config.toml
norm_place = "pre"
norm_eps = 1e-05
rope_base = 10000.0
qk_norm = false
init_std_up = 0.0427
lr_mult_down = 2.0
warmup_steps = 200
dataset = "wikipedia_en"
Each number is 500 + 50 x the weight over the matrix's rms, rounded and kept within 0 to 999. Layers, rows and columns count from 0. Numbers have three digits each.

# layer 6 attention query, 96x128, rms 0.0884, rows 77-95, columns 0-127
454454452566432498525456562485452439485507558417508496549480461501477501589494542584420465499634488547621537567463542502486468541627425450565628481453526468469498377481475513444480547473560459468456362447482476453534605550631558448447491462503457566442593469499508477509525420488452542558474456425453497442517543437499399513482565477514490535489357418470462618540497466545529410486483
476449553460522526422507504466580601418513494501541623488540529480616584438444505461509577521404587475479459449547503551482469517545419537559590472473461435482499506512411555602508457448426513490527548534489468568518532479458497434536509527502470549513528505414556483484422468500455486442486478516530566370419504560512518460419496504582568590572429505492521531575470573418473428532462
614535586572429494464475543517443555533546457521460552491469523548529395445510494546486478591475434464621499494487469643507507537505597390591489475558460484479592448463410484508481598525510524437586582473417521457480508396488545483451472505428503582541444713520420524530474516454465512456484568538538491539512443509595543507424529455459595497508539507438485441513517467548488449419462
440440480451463467461533502506502496535479538536508547550516554518543485561487497541507485505525468531502462505539507456555544533494528522512513542454484516506495480552459532541548539546482465498486473532515480530470514528478487551549545524458520518474495499539544483446459495466569507553440472553558520471518476532508505464430469558522518571556505527491468467539451452473530497568562
472472521489537466483516489508482483527486515448471530510466474493541509508539476525441466514455512516503593480601469442434562498514472456442511516492508487460566541487478496522544504523502539537473532539459532497486498482480495476467542438461509570479473472463434537485555496577492465502489559455520450496466526484542488525456481510559552583541500555447505521463472545473514553537532
530480455518454538501567513539481491445429531557518453580567460434495568533479582469491527423505577496522469485451518597532412484431508467574514559487471533528425502556485479449438475503464482478537498413519555374508471544461524466553482511506449523580509491512552556553534523403407544500532495557494476528504491490411519440494471466463450460472485463595467478561388453579544489466452
576613496495509501576593471515473515506465505324533510533555465549534598473458519380534489509560505552580457572512453465433488486507429544522464606500503497503476495572408505466433509592408499486434448440508441485529472476526546563501396499377473562493525482495547518538459559490481510461507514404531500538537573550450482432493459528583433488451514463550557405532527450400471480469497
487484500513502406565468506487497386560466479462449503554469460455539528476541552540502560614458457538546440644508463531521554503460485441416548537437541496505630508560533452574504577507455522471502498482501546477529426531468498478534436502536475551512528483521492457575526577466555453564504481467555512428452531517431521487541443500528566520493531498474494547480488532472513455511542
492505445508474556470548519525527500483456466563482400505527460506485476529536520522469445430507466450504566540503523495495437508457456511527462595517468475503479495523492479414508445509487489494467504592544470443504523406537429448532524527543474444552560531501570471479503572431453514501456486492471497549471461510508504481491535535519447604463487476480507486483447548501514504487474
479533415442499427511458468494557485532520539552559387513374508507457619489520510410451439523468587528511457585535532547535426531389484576582560548482490441527648479518470559538422539520582408500597454491460490566507511505520598510588424518560495523585371522499538496468459497489569461481488428491505421464477549502508600472431427536394501416551588422532409519559474466503518538540445
448462464457531554413487476546513510504422480490446497501483504590466426464539419523563539592450493470469565492443479474543480473409553530475524561555473589378535496502463484581616501516567483561507492541514619498491567489556521481458499534526493468524519575482454447503454552553558390533425533413458520432463538524527439527602537457543500557506535552461489616526477487448535549535579
412447520624435563515510475580611491458500407542466432450478499584545476463531475536517438591480470573471522442595516463391571476502474482493567421454498477546560483458593507469442472412449590469530526574512448604495459432497406503414519516496502552433484422499479511567590531664588504521512449428520533449560520563446476552496449497433626473436472575492594438444477532428413544507511
474476459546579452466549450486558436451511486472546451498507563524538459500504560465472548535493582446402516488460571431466499511535364458491532510533597378465525509531466452453458516518527535427570536530460556521526477446611475422528553477434511518490473541497449377527511486411447520438529581527472563571561532442551577560468524584553488536505507581454489549398463477530508521647569
500547591521465570460542411522376425607438401380546499490441505589547457413533559420525415572408496460516476407438511424531492479525571470545542464613594541460491529488437544473460504504487576522502521477532491419574496533422638548488443435583589540393367434422516458534474534573487483518551480498479476507457484482488502548438543488448482500568484519422470500458524623461556508439586
570568422538580535440488406429441545472555552473524563471382529488457400520507434481574456571498525525523466577451479477515600568559507544478502391450552498455468450525463557462480488546499496466424540501416435540505449554545400430623434487502418455523545486408583498569469530479494495605494471517544422446418501400465559531519523572492524375466520495549529482484501451531643471483471
541468455517480427452521601524450502500407456641533460458443551496506448570524410500496536405424658600467499488477478578540536493496533532545428516445458486530601548505560480522541574458517485534473473482537478483449542535486445567535420556442524523521615538564452427561478500536575454427493525542476636499588521424467482494467583536445517450424435417542526395457436498524597526544515
522553419587444493464576467487525501432500548561454488550471480535552597512459487490517496458448450424515445515483431464442478485472558473509603467525486565567439573528584596527531541487480591482448492481416523521496508527509405519572552456554482449570576551490497427544545536465422507382502489577446493501438510511545509480602485552426523601504432523380549493472456453472578563457423
532541495508424570517496443456475428545545453514494455536491552564457437426415526363450557489508477536480572447435485470585487497573478491485484529548424465534487497602509540416572523625463418515550417558563479482482528496497426549497501533580568415568558451417554543512511480486498458444518499463486575492540459444534485594478431476435571455495571490655572573494495507498518416467407
485501535502518517508497444534533487501496543466529467465475486473532562525404521436500475476558531481553431537506424481603491536529494455440460579376441414428466559549513566504511595550468545596427468604481557437551514435511512482551498537472424467490473512524418555555406446461439463541479511519517454512527517584471479497552546425487611436560508574506555553391459492531450448559615